Each number is 128 + 32 x the weight over the matrix's rms, rounded and kept within 0 to 255. Layers, rows and columns count from 0.

# layer 12 MLP up, 320x128, rms 0.203, rows 150-216, columns 96-127
[[136 122  75 120 114 129 129 103 135  90 139 158 150  80 117 100 116 165 184 130 120 105 199 149  90 118 175 108  78 122 127 126]
 [135  87 149 171 122 131 175 170 137 143 144 145 175 117 161 200 128 165 104 148 163 141 133 172 132 123 114 158  80 102 114  55]
 [115 126 149 133 111 166 113 128  95 140 100 164 142  93 129 123 126 107 125 130 147  79 152  73 119 126 129 134 125 130 150 129]
 [ 88  97 129 138 111 133 126 135 122 171 108  60  87  84 146  90 178 122 181 120 138 112 119 154 130 110 135 101 126 162 137 131]
 [195 124 168  89 121 137 164 190 115 108 118 106 133 149  92 109 139 174 162  84 122  90 128 130  97 104  69 168 192 108 118  78]
 [145 136 123 149 103 124 128 123 152 111 127 119 125 112 149 156 119 112 106 144 103 147 115 172 137 132 107 123 125 184 113 109]
 [141 156 135 107 129 129  87 109 201  90 107 172  61 147 103 124 127 143 205  93  76  96  88 204 123 140 136  57 125  97 180 103]
 [127 145 165 136 131 138 124 163 181  87 125 121 127 136 114 158 126 152 144  88 116 141 111 152 108 105 151  87 161 129 109 162]
 [190 132 127 185 119 145 175 139 174  95  89 110 102 128 158 150  81 167 179 153 119  96 122  97 134  91  95 189 111  93  94 125]
 [125 174  98 183 141 110 112  98  63 115  98 128 110 166 162 146 148  45 170 134 131 152 132 130 161 144  73 159 125 133 133 127]
 [162 126 136 111  86 114 102 122 143  93 108 125  95 204 203  87 160 110 144 132 163 146 151  79  60 165 158 115 138 134 123  78]
 [130 122 138 115 115 173 246 142 149 117 132  99 108 120 141 149  93 107 108 125 158 113 159 173 102 149 123 126 147  66 110 166]
 [113 127 127  71  87 171  79 165 107  81 114  92 154 187  68 124 110 135 136 124 126 114 156  98 188  40  74 111 133 118  98 122]
 [187 138 159 108 107 194 123 110 120  97  66  97 187 118 137  86 133  79 107 120 173 143 103 161 182 153  82  94  91 129 134 185]
 [108 121 137 118  99 115 139 178 135 126 162 151 169 152 129 125 166 165 156 103 102  98 158 195 138 155  91 148 147 147 168 136]
 [170 115 126 145  67  84 161  97 117 133 130 160  85 126 111 134 125 133 160 105 132 243 145  93 207  79 156  58  83 143 143 143]
 [160 153 123  78 123 143 132  81 123 121 101  88 114 133  39 116  33  73 111 170 174  67 203 194  73 146 151 125 156  51 105 110]
 [ 94 123 138 113 162 130  94 154  93 143 133 159 162  87 156 186 126 152 180 160 125 147  99 130 144 121 191 158 138 161 110 129]
 [171 109 131 105 116 120 141 114 128  87 138 143  88 155  63  93 165 120 156 141 112 141 149  97 112 128 111 208 193  81 135 126]
 [ 94 107 143 151 125 154 125 105 141 168 106 110 112  65 151 157  94 187 110 126 124  87 132 100  62 107 150 119 184 117 167 114]
 [108  89 202 147 188 137 174 148 169 186 109 103  67 109 182  94 162 174 142 178 146 103 153 140 186 156 168 118 169 198  90 136]
 [122  94 118 135 193 125 140 158 167 131  99 132 153 169 106 114  84 118 145 127 111 161 149 167  84 147  94 163 192  66 144 129]
 [114 125 128 110 124 143 113 115  98  75 106 172 185 157 147 193 103 134 134 129 129 162 128 144 116 106 152  89 101 151 138 118]
 [129 211 144 136  89 141  66 109  31 137 102 138 107 134 119 126 123 234 151  98  73 163 143 160  75 113 125 117  88  84 130 104]
 [ 88 132 143 146 131 156 166 118  79  94 110 105 153 105 131 111 118 137 122 110  66 116 161 145  74 116 123 120 127 154 103  98]
 [157 166 117 113 107 121 168 124 155 139  81 108 144 103 131 182 102  94  88 177 155 136  76 118 109 145  99 150 115 153 155 117]
 [161 152 159 142 229 112 208 102  99 116 139 147 107 142 138 104 149  94 117 150  80 109 158  97 143  58 127  93 168 168  59 106]
 [116 164 163 128 107 115 139  97 158 157 101  91 144 134 132 152 108 125  96 136 160 224  99 186 111 134 137 122 177 100 122 139]
 [157  98 100 127 115 152 205 130 151 132 105 111 179 132  99 103 156 110 145 128  76  89 117 130 103  96 161 161  99 149 144 165]
 [142 146 124 147 152  98 118 155  81 160  96 122 148 113 130 128 152 141  61  92  84  90  93 125  80 164 131  87  68 161  73 105]
 [131 180 143 110 116 111 130  83 120  79 136 176 113  83 116 142 134 146 196 133 142  90 148  99 143 103 158 176 135  83 121 137]
 [162  94 169 182 131 121  96 101 214 148 138  82  84  96 166 187 111 111 135  95  96 109 167  81 144 102 123 111  25 131 100 110]
 [128 123 123 152 161 180 116 122  71 141 110 155 173 149 149 110 132 115 131 142 153 152 172 120 149 154 100 178 135 129 123 174]
 [129 205 180 135 113 147 155  88 134 110  91 113 152 137 133 126 146 145 118  73 126 148 167  96  78  68  65 114 148 125 140 125]
 [ 91 149 134 114  69 115 125 106 169 174 136 154 174 140 107 131  94 141 168 158 140 163  70 183 162 129 124  90 105 145  96 122]
 [135 133 135 118  73  82 102  58 153 161 207 149 119 142 154  68  38 101 156 130  72 128 111 107 138 143  98 157 145 121 138  70]
 [184  98 115 177 144 123 146 100 134  83 135 172 104 109 152 150 184 172 147 161 173 131  91 135  86 144 199 134  93 153 107 149]
 [114 143  97 104 122  94 178 106 141 112 131 199 106  74 112 118 181 107 145 138  67 147 108 193 155 168 137 144 129 165 133 121]
 [130 138 140 139 166 180 111 109 146 109 112 163 102 141 198 109 165 235 118  89 164  75 143 124  47 138 144 183 129  90 119  72]
 [ 97  87 175 106  83 104 165 149 102 103 126  80 144 121 174 134 131 154 138 165 143  89 103 138 126 147 145 115 104  92 133 150]
 [164 128  38 176  81 115 141 151  90 121 151 114  83 116 136 116 120 144 135 158 235 140 127 102 103 156 161 150 195 119 153 124]
 [114 104 141  94 118 145 116 129 132 108 129 157 159 112 155 141  71 100 113 134 130 160 124 147 115 109 151 177 121 104 108  75]
 [128  92 102 131 132 110  77  56 117 160  95 133 124 100  88 105 163 131 117 115 137  86 138  91  72 122  87 135 155 128 133 130]
 [134 107 154 104 123 152 116  88 169 132 123 106 109 146 158  88  72 109 147 174 100 122 149 110 176 124 134 198 191  59 190 135]
 [138 105 150  79 171 114 116  91 124 111 170  57 147 124  94 133 132  30 145 116 132  58  87  68 157 168 178  81 105  90 145 171]
 [134 103 110 140 111 107 128  86 153  43 133 131 123 142 138 149 150 152 187  96 119 113 105 173 167  89 131  70 104 127 111 136]
 [ 51 140 158  72  98 103 125 128 129 171 101 131 135 126 164 120  97 119 154 118 188 109 127  95 115 187  80 123 146 133 118  95]
 [102 147  98 105 182 140 133  94  94 130 100 103 135 152  94 109 119 193  88 139 102 104  87 137 113 132  68 119 142  83 141 114]
 [ 88 208 133 174 155  50 140 111 127 173 100 164 101 166 122 179 139  50 148 112 161 199 140 126 113  69 145 195 149 127 139 172]
 [103 125  97 108 149 119 101 164  94 148 143 167  96 161 123  70 106 171  99 113  72 105 133  88 110 171 177 136 112  91 108  75]
 [124 109  93 149 151 118  65 158 139 203 189 122 147 105  53 143 155 150 159 114 106 164 106 156 171 189 104 126 107 144 148 129]
 [160 159 129 102 119 138 136 115 170 116 124 135 126 103  98 151 104 155 114 163 121 149 105 191 141 177 170 159 190 123 155 106]
 [117 137 119 144 127 155 143 131 112 106 149 123 148 170 112  94 134 135  99 124 151 135 141  87 139 108 118 147 118 121 129 142]
 [139 119 153 103  83 126 118  80  96 157 203 104 142 106  63 110 152 162 139 113 165 117 161 167 147 106 129 103  81 163 107 111]
 [172 176 117 141 149 119 112 129 159  85  54 163 144 155 157  70 120  84  53 110 153 176 190 148 139 114  97 152 118 116 101 130]
 [ 90 220 104  82 141 167 148 142  55 225 122 173 143 184 174 116 146 212  92 118 185  74 148 190 136 194 114  78 181 135 103  98]
 [184 140 171 139 135 121  72 125 115 166 103 151 103 136 166 100 181 102 114 129 141 135 128 139 145 171 172 117 154  89 164 124]
 [174 149 143 147 130 137 134 115 106 148 151 130 100 162 175 145 164 141  81 108 119 157 136  94 126 135 137 170 161 119 159 150]
 [119 106 137 138 156 115 120 132 163 113 131 115 106 153  96 113 126 139 175 124 106 139  51 116 165 139 157 132 126 146 164 117]
 [177 129  77  83 177 189 178 104 219 153  79 122 151  83 110 161 112 122  74 137  98  70 163 115 174  85  69 175 128 128 105 107]
 [155 125 105 112 120 154  85  51 101  43 107 137 125 135  88 143 169 142 101 158 116 143 109 131 105 141 148 133 127 112 114 206]
 [ 79 108  96  99 114  84 127 102 191 128 138 102 107 120 130 158  79 139  95 100 116  78 130 116 120 206 130 132 126  82  29 148]
 [145  54 116 123 104 154 170 111 127  64 196 141 122 128  62 134 158  78 139 135 100 126 164 109 157 136 127 221 134 148 110 110]
 [154 144  77 118 159 174 116 142 128 141 187 148  96 101 122 101 143 122 109 116 219 139 100 154 132 209 151  77  68 152 104  94]
 [ 92 135 112 170 165 176 122 138  68 139 178  77 139 185 171 147 156 117 109 118 102 131 126  98 126 141 156 213 172 141 137 138]
 [132 111 121 165 131 132 126 100 132 125 157 165 132 123  62 125  84 101 137  87  88 116  95  84  99 165 180  79 147  82 128 157]
 [124 143 102 146 149  78 137 107  99 130 119  89 142  68 143 124 111 141 148  87 135 119 143 140 163 118 124 131  72 150 118  84]]
# layer 12 MLP down (transposed), 320x128, rms 0.0805, rows 150-216, columns 96-127
[[146  91 197  79 196  88 106 190 133 176 160 140 188 126 131 208 111 115 154 134 145 133  68 124  99 122 117 173 124 130 177  97]
 [177 155 193 112 163 122 136 146 139  96 118 162 155 121  83 139 101 209 115 111 142 184 108 113 116  90 102 104  63 127 122 134]
 [159  66 116 189 150 101 141 100 129 132 132 134 147 133 178 138  79 128  79 117 125 160 150  92 117  95 110 150 142 138 107 153]
 [157  55  95 105 109 108 159 142 189 110 124  86  74 141 108 125  94  97 144 158 160 143  93 170 111 128 168 123 140 156  74 115]
 [158 116 127 151 103 111 124 119 100 137 152 124 209 140 126 110 100 147 173 133 142  93 107  65 104  57  92 130 141 151 118  89]
 [115 102 115 142 165 117  81 120 143 173 126 119 166 109 161 188  85  89 100 151 151 101 150 103 147 119 114 114 180 123 170 165]
 [120 176  74 153 140 116 124  99 144 119 148 120 147 124 116 106 109  85  59 127 110 133  77 115 165 157 128 153 104 166 157  84]
 [112 106  91 167 156 183 117 175 179 150 173 171 127  88 141 122 123  52 121 112 109 139 136  94 113 145 176 115 138 143 149 146]
 [113 165 134 147  70 116  76  93 133 153 130  84  58 128 105 210 116  50 161  96 170 147 109 108 159 179  66 109 151 142 202 138]
 [138  88 104 122  96 173 134 135 137 151 156 134 125  73 150 122  42 214 119 114  80 122 113  98 138 103 121 101 110 140 147 147]
 [102  87 136 108 144 131 132 101 118 168 178 150 162 120 211 184 121  74 119 142 115 101 136 141  73 170 148 121 131 142 169 104]
 [135 109 107 125 168 154 141 127 135 182  82 131 159 137 119  90  80  68  85 122 115 105 114 133 129 163 156 190  94 180 245 168]
 [ 98 175  70  99 155 157 106  86 114  80 136 100 123 174 121 122 153 223 137  45 164 112 130  91 108 107 125 135 152  79  90  53]
 [112 193 145 134 163 145 119 217 192 128  71 106  58  82 118 109 119  85 159 151 165 182 125 168 175 128 157 159 137 181 164 150]
 [129 135 108 123 143 109 102 119 114 131 123 136  86 137 124 131 140  66 122 136 126 124 114 139 150  73  71 160 160 127 177 100]
 [127  35 158  83  73 124 177  95 127 160 104 109 157  92 153 163 133 133 123 101 112 135 151 131 147  78 119 144 119 157 134 130]
 [131 132  59  88  94  90 112 154  86 116 125 178 112 123 135 136 111 164 137 132 124  98 126  71  92 155 153 131 128 201 148 107]
 [183 169  85  96 112 241 143 138  98 104 139  65  98 151 144 132 140  49  98 115  48 150  73 142  74 167 131  72 147 124 166 129]
 [138  87  97 148 176 117  78  59 107 104 135 146 140 122 132 137 152 145 130 121 167 154 133 162  92  93  93 119  83 156 102 158]
 [135 143  98 127 113 122  98  97 141 118 159 122 186 104 154  63 104 162 166 152 180  80 124  94 151 139 128 155 191 117 114  93]
 [175 166 114 111 127 106 108 194  89 127 128 100 172 215 110  84 137  89 121 119 141 155 163  95 100 112 131 142 169 146 132 144]
 [111 106 157 170 206 111 138 114 117 193 129 157 134 138 133 182  96 156 136  85 112  74  87  83 126 130 139 153 118 111 103 141]
 [123  70 170 143 110 136 181 103 130 126 126 128 126 154  92 131 195 103 116 129 114 129 105  87 100 142 107 117 186 176 139 140]
 [144 148  99 150 124 119 118 155 125 109  87 112 123  53 130  63 140 154 136 128 138 118 142 201 174 128 146  93  93 111  43 160]
 [153 140 169 123 161 154  95 104 155 125 143  93 158 137  84 120 163 126 110 116 153 184 131 160 141 122 149 134 103 119 143 160]
 [126 158 126 111 131 116  99 186  57 138 158  87 137 104  95  52 151 127 133  98 154  69 169 172 159 117  91 185 106 150 125 135]
 [162 176  77  82  87 197 100 139 146 164 103 107 158  97  75 184  95 116  79 141 104 164  53 173 145 155 144 135 137 123 119 131]
 [120 147 139 162 165 129  68 139 159 154 168 139 138 147  73 102 108 144 127 104 136 117 122 174 116 108 143 124 169 116 184 121]
 [167 174 105 140 165 101  87 141 119 113 109  95 136 125 116 154 172 153 138 139 112 157 137 117 103  76 126 175 107  83 148 162]
 [188 131 136 109 140 115 106 142 123 158  63  98 146 117 164 161 158 113 105  85 156 137 165 153  69 169  87  92 149 145  76 159]
 [173 102 125 124  36 161 116 147  45 110 144 114 123 173 138 149 165 152  99 136 118 102 157  96 142  81 100  86 191 179 112 182]
 [138 104 136 172 126 100 152 109 152 133 107 122 165 126 174 126 101  75 154  74 137 107 170 111 154 130 160 112 116 102 121 180]
 [153 157 160 158 173  89 173 139 143 129 111  69 121 168 130 173 129 132 119  73  80  72 152 145 176 105 165 105 100 150 132 161]
 [174  98  97 109 136 190  95  82 106 128 117 119 144 162 165 109 161 124 131 108 119 146  89  98  82 180 112 134 116 123  24 196]
 [157 133 141 134 124 163 133 162 146 124 116 198 106 135 126 148 132   0 154 128 132 142 115 130 147 126 153 145 102 104 127 175]
 [145 139  83 195 154 156 170  86 126 187 135 129 139 164 130 121  94  93 120  68 163 114  61 186 162  46 131 145 142 145  62 148]
 [150 115 109 115 141 133 138  78 135 144 121  97 162 121 146  68 137 133  90  96 183  89 137 110  95 114 135  47 136 113 127  95]
 [169 113 184 131 102 127  89 139 125 103 141 176 124 165 156 120 113  53 134 155  82 134 107 145 154 149 107 122 103 173 108 136]
 [120 149 146 161 167 139 168 136 163  96 166 119 122 109 107 142  64 142 106  92 150 130 143 148  37 131  86  80  97 141 116 145]
 [ 77  84 179 166 174 185 109  42 136 140 146 118 149 118 151 134  87  80 173 168 176 135  95 153  93 121 124  30 163 134 140 194]
 [103 113 122 170  57  92  85  98  59 134 182  98 206 145  87 104 158 139 140 135  65 167 154 168 140 168 120 177 115 121 125 155]
 [147 105 167  89  88  94 103 122 128  97 115 130 107  81 105 104 149 140 209 104 135 120 128 125 131 110 136 104  90  89  79 134]
 [132 130 180 147 107 106 113 124  67  74 104 143 100 134 132 125 130 156 128 132 127 115 148 147 197 132  96 138  93 156 159 166]
 [123 152 177 121 155  98 104 150 111 151 117 164 103  82 128 138 187 119 113 137 191 171 102 142 157 150 128 150 113  98 105 103]
 [133 104 169 154 151 146  93  74 173 155 120  70 163 176 111 134 156 147 147 171 163 162 149 121 104 122 123 145 105 125 232 132]
 [116 222 159  71 151 147 210 101 152 133 123 122 133  64 144 160 155 117  87 134 131 171 104 159 155 133  94 125 151 132  80 136]
 [148 142 135  95 177 121 148 121 139 167 173 142  74 177 108  78 123 105  82  98 119 117 109 136  78 137 130 149 118  93 166  75]
 [108 193 152 145 163 153  84 106 149 123  68 122 145 145 106 110 167 159 105 114 164 121 152 149 119 154 123 155 148 131 153 164]
 [105 145 131 149 111 110 169 186 102 109 114 170 150 141 145 141 117  82 176 147 136 144 108 123 161  90 151 118  56 144  70 106]
 [ 95 133 147  88 147  87 100  82  89  75  89 149  80 154 206  93 136 136 173 121  85 127 143 105 129 115 136 142 169 103 117 117]
 [138 102 111 149  86 122 164 138 157 144 151 159 132  70 165 125 124 185 176 172 122 181  82 115 100 103 104 159  94 162 154 137]
 [135 130 120 159 113 108  87 120 128 111 127 156 132 167 122  77  87  68 152 123 103  93 119 108 132 133 120 169 158 140 148 110]
 [139 127 131 128 180 173  87  62 166 155 101 114 155 129 115 111 158 151 123 127 124 134 144  91  87 130 129 107 151 107 130 114]
 [103 128  86 197 146 118 161 141 113 122 131 157 130 105 169 114 186 137 143 144 142 112 128  94 172 132 111  91 116  95 113 115]
 [ 96 131  82 118 135  90 188 141 122  66 199 171 120 137 110 203  68 107  91 194 114 130 104  94 170 156 126 175 179 108 148 137]
 [109 143  93  89 124 131 122 138 129 123  83 114 192 120  85 130 112 209  70 140 106 182 127  90 153  78 111 109  79 136 149 132]
 [ 78  90 167 137 128 146  98 121 126 140 128 137  99 181 102 195 123  82 167 129 115 130 149 132 152 101 126 152 100  82 146 132]
 [193 126 145 115 124 100  82 105  98 138 130 153  91 180 156  70 120 133 119 169 143  90 125 155 161 122 176 148 166 147 157  92]
 [ 72  92 166 128 202 136  68 129 117 173 124 104 133 116 128 178  87 133 152 112 141 159 102 113 153  85 157 112 129 178  74 143]
 [147 144 139 137 151  82  95 150 183 191 165 182 148 145  97 138 139  74 148 158 103 117 184 151 163 136 133 138 111 144 123 144]
 [ 88 114  95 184 123 161 164 141 112 150 170 149 190 143 171 153 144 163  88 143 150 150 117 113  88  95 115 126  81 100 113 125]
 [125 111 169 132  99 105 109 110  67  98 165 148 102 135 166 147  97 144  99  80  73 121 110 136 118 117 128 139  99 164 119 110]
 [127 138 132 116 199 107  90 103 144 189 121 117  95 101 181 151 109 128 161 112 122 112  86 108 164 101 127 111  76 120  96 141]
 [149  88 141  55 158 137 110 126 118 154 129 150  95 135  99  91 153 130  98 143 151  46 154  82 171 138 106 109 111 142  63 133]
 [122 105 189  71 160 170 166 113 174 134 127 134 176 118  67 145  97  91  97 120 144 139 171 168 115  90  91 132 146 148 146 157]
 [ 97 172  96 114 150 108 128 125 126 148 168 113 136 187 151 142 145  99  98 191 112 103 128 128  66 136 205  77 119 163 118 111]
 [ 71 133 100 149 141 148  74 171 118 128  59 154 176 123 167  98 147 158 151 169 127 120 114 196 136 103 167 125  56 170 139  82]]
# layer 12 MLP gate, 320x128, rms 0.213, rows 151-216, columns 96-127
[[114 210 126 105 141 149 117 140 134 135 106 130 100 106  82 121 141  63 128 142  97 117 142 176 122 123 101 168 162 103  92 175]
 [147 108 123  94 185 101 161 164 172 152 124 113  64 116 105  99  61 159 142 141 146 131 201 112 126 121  81 132 123 116 114 119]
 [132 136 168 111 176 150 130 151 133 103 166 136 113 162 104 153 152 116 134 181 118 105 147 124 154 134 159 113 125 125 150 149]
 [132 178 119 157 112 110 155 160 135 125 102 116 134 145 121 152  93  90 150  75  79 129 116 144 134 128 101 116 140 147 155 160]
 [114 179 198 156 157 121  87 168 176 106 117  84 152 115 143 143 138 177 114 124  99 142  90 169 133 158  90 166  97 145 137 103]
 [107 109 128 107 116 122 107 186 136 145  91 126 138 158 103  79 208  98 111 146 189  57 136  79 161 156 154 132 175 173 107 145]
 [131 129 124 105 151 117 110 156 122 135 106 127 166 166  44 128 100  59 126 138  95 123 113 120  77 168 161 130 125 165 182  82]
 [152 168 153  99 122 163 123 108  76 108 133 148 130 104 183  87 127 148 123 150 116  84 149  65 150  75  74 165 193 109 150  74]
 [134 230 150 145 131 132 153 163 100  97 172 132  97 178 116 184 185 164 136 155 205 176 106 117 162 177 106 126 169  82  94 154]
 [129 158 130 164  79 161 181 172 115 123 151 105 109 142 133 123 148 163 165 121  94 150  63 128 114 130 139  87 116  45 167 106]
 [ 75 120 135 102 161 107 151 161  98 147 108 106 166 122 124 187 196  71 115 156 142 135 127 118 102 103 123  60 108 149 149 117]
 [131 130 191 176 146 127 125  49 171 127 116  65  89 106 128  93  65  95 142 121 104 110 102 140 121 186  87  62 136  99  86  91]
 [ 94 134 153 123 145  98 128 130  57  97 168 127 117 149 170  90 129 193  89 128  86  83  87 131 134  95 141 153 210  59 154 118]
 [159 149 133 123  97 138 123 130 165 163 151 118  86 137 115 102 182 194 163 152 130 102 134  99 158 130  98 110 140 147 131  71]
 [171 126 144 126 111 188 168 194 104 111 168 157 126 171 160  75 163 129 128 134 111 127 122 168 104 177 156 126 150 128 146  52]
 [101 105 118 121 126  68 115 118 183 211 136 138 132 151 174  90 115 137  49 149  98  94  97 159  54 105 152  93 132  93 167 118]
 [ 88 199 186 153 147 123 168 184 116 171  74  88 113 118 138 155 131 167 141  87 111  97 107 173 121  91  89 129 161  78 115 141]
 [177 126 129 143 212  71 116  95 127 111 107 108 122  88 152 164 128 125 156 133 104  85 153 161  72 136 163  94 129 129 184 157]
 [158 164 121 181 156 114 158 121 131 137 113 102 111 150 129 127 196 132 103 143 123 156 159 138  99 151 176 167 128 132 113 130]
 [166  86 127 189 146  78  88 127  79  98 155 139 125 155  52 189 126 141 127 111 102 118 173 140 142 105 154 171 152 114 153 174]
 [104  90 130 109 149 152 159 165 115 169  85  91 173 151 104 140 101 103 193 148 157 128  79 124 130 135 122 146 186  88  78 109]
 [147  99 140 112 118 124 157 189 132 135 149 126 110 143 119  88 158 165 129 185  91 155  50 136 125 125  61 116 107 160 118 166]
 [149 166  71  69 135 114 115 114 136  66  82 123 141 159 134 110 170 159  95 164 124  35 168 151 118  49  89 139 125  98 182 156]
 [135 128 153 129 137 160 103  79 122 139 123  98 117 169  80 146 123 168 176 100 143 141 103 130 117 108 118 152 135 127 158 170]
 [159  99 109 130 115 104 215 144  43 122 101 122 140 160 141 131 141  75 122 101 135 147 133 119  66 133 115 180 130 113  89 127]
 [135 134 134 132 187 133 150 104  93 116 137 120 119 123 101 123 131 126 147 152  99 137  78  98 103 128  92 131  94 124  71 138]
 [ 82 193 119 134 139 181 135 172 137 131 167  44 140 143 123 191 120 144 124 187 168 109 144 135  99 167  97  88 158 102 106 129]
 [124 153 138 137 146  85 130 148 130 100  87  99 157  80 158 104 151 100 133 153 130 150 159 104 218 143 163  96 139  84 148  78]
 [ 93 144 133 148 141 115  39 123  89 136  78  68 108 117 126 116 173 122 113 110  83 147 107 177 171 130 151  79 142 152 132  91]
 [129 144 154 101 139 177 163 152  47  83 147 134  72 128 114 149 180  86 148 154 157 151 153 145 129 188 124  92 127  74  63 111]
 [142 202 183 136 174 148 129 103 158 121 156  96 130 178 160 127  76 119  53 118  98 100 115 120 148  83 202 188 185 182 130 177]
 [141 106 139  92 174 127 109 183  87 127 132  96 133 132 157 124 116 128 111  75 127 140 118 190 132 157 187 141 125 101 133  76]
 [134 139  92 165 109 160  87 152  88 103 111 101 145 169 150  88 166 104 119 166 114 154  92 125 119 133 152  58 165 130 101 105]
 [107 155 129 158 149 120 115 123 163 131 138 196 131 172 104 124  71  95 128 157 157 161 123 191 146  97 183 146 122 141 105 112]
 [119 141 138 133 152  60 114 164 176 105 128  70 180 153 132 137 139 180  95  89 133 145 208 150 136  94 127 148 102 155 133 125]
 [157 142 156 134 154 124  78 136 120 169 108 126 126 148 140 103 122 135 139  93 172 167 148 172 138  81 148 156 132 118 122 118]
 [110 111 143 124 136 147 156 133 132  92 110 102  93  90  80 161 141  91 169 183  88 115  90 129 140 142 144 114 159  82 177  82]
 [147  98 189 148 175 167 150 101 144 133 187 175  73 140 120 121 192 181  69 117 121 166 126 105 186 150 244 123 149  90  98 198]
 [117 127 108 161 190 113 105  85 157 151  93 146 103 173  97 135 126 156 100 114 133 164 107 138 140  87  89 136 121 120 133 124]
 [115 148 134 150 157 132  93 122 180 103 129 120 135  77 176 182 115  65 163 105  89 138 160 143 111 164 132 159 102 108 160 125]
 [121 117 139 107 130 149 103 139 143 125 127 119 135  66 107 128 190 220  98 112 132 199 107 102 145 120 119  88 166 101 167 186]
 [158 174 112 142 158 153  78 162 113 143 149 160 115 168 134 149 118 128 118 117  85 156 113 134  87 135 136 132 158 206 140 125]
 [127 120 166  99  80 152 167 137 139  97 114 131 159 155 141 168  97 132 150 142 117 154 152 164 172 143 159 157 179 103 134 159]
 [139 143  53 109 153  79 101 111 127 121 115 126 132 127 132 153 182 147 119 152 144  85 119 133  97 162 185  85 160 132 138 133]
 [ 72 137 151 142 149 187 189 118 125 145 130 130 129 127 123 100 151 126  84 138 111 150 197 131  95 167 157  70 168 140 164 104]
 [115 153 131 125 135 101 185 171 147 124 135 178 158  90  43 121  90  61 152 129 129 152 159 113 126  95 126 160 123 150 136 179]
 [102 151 115 144  95 183 146 158 125 112 161 144  62 122 109 180 118  87 141 166 166 136 158 127  83 108 115 127 140 157  79 122]
 [128 154 115 106 132 159 129 178 137 102  97 138 154 129 143 100 131 230 168 120 156  63 150 101 129 175 151  50 145 126 157 178]
 [121 157 113  87 193 136 106 141  90 129 159  87 141 151  98  55  90 124 132 109 101  76 107 124 159 180 149 173 133  99 107 130]
 [120 148 112 167 123 153 126 118 134 101 149 100 149 165 145  69  54 126 174  86  79 121 101 111 144 158 133 140 106  96 127 148]
 [ 54 136 141 126 154 108 169 165  84  85 126  82  95 147 173 144 102  85 105 200  99 185 113 102 100 103 139  87 191 184 136 139]
 [132  91 120 114 174 117 115  96 142 148  97 116  74 100 135 146 122 127 170 138 118 130 106 190 128 139 165  86 148 133 129 105]
 [156 145 180 117 146 148 126 165  98 152 149 139 130 140 140 118 125 131 129 119 161 101  91 124 150 123 126 145 106  98 148 107]
 [108 152 146 158 156 177 117 149  80 111 153 123  81 173 145  81 119 175 177  86 160 131 130 106 112  45 134 131 137 154 162 138]
 [122  94 145 127 159 164 137 153 212  65 131  72 171 106 133 132  87  70 107 100 105 112 103 106 149  98 165  96 155  94 154 179]
 [ 63 180 173 134 190 128 134 156  76 155 143 166  87 112  90 129  98 107 105 146  58 195  93 158 109 128 126 108 124 141 158 125]
 [140 111 110 115  95  69  71 105 130 132 113 121 190 132 114 118 113 107  98 146 158  72 125  82 164 108 197 107 154 124  79 139]
 [156 141 145 185 130 184 108  83 140 111 118 135 172 137 147 131 121  99 132  87 131 111 169 171 125 112  91  98 118 105 131 151]
 [137 115 108  78  61  77 102 145 109 134 180 102 138 174 142 161 127 165 122 147 117 169 134 166 109 130 178  69 118 100 109 216]
 [129 148 161 192 151 150 133  50 156  74 140 124 125  66  99 158 183 210 129 138 150 149 121 114  97 113 188 129 159  85  97 155]
 [126 112  99  89 132 160 144 116 132  66  80 109 169  40 181 157  80 133 103 115 103 136 152 114 143 100 119 132 140 164  73 138]
 [ 70  84 135  96 117 102 168 103 133 114 150 101 138 119 124 169  95 159 139 139 129 119 151 156 144 171 152 150 123  79 116 160]
 [134 122 133 176 119 116  80  97 160 126 102 138 128 101  87 129  93 118 141 108  53  99 139 131  45 140 110 130 139 136 132 128]
 [128  76 129 163 138 180 172 138  85 108 175  83 119 156 175 125 154 110  80 133 145 133  89 135 134 105 125 184 127  70 142 164]
 [148 175 136  36 143 127 117 143 167  86 109 119 120 128 151 103 102 180 141 120 119 145 112 201 137  74 101 146 108 136 130 103]
 [141 138 141 126 133 122 107 136 122 139  95 171  98 217 107 134 177 108 178 197 108 167  38 121 102 137 129 112 133 100 122 143]]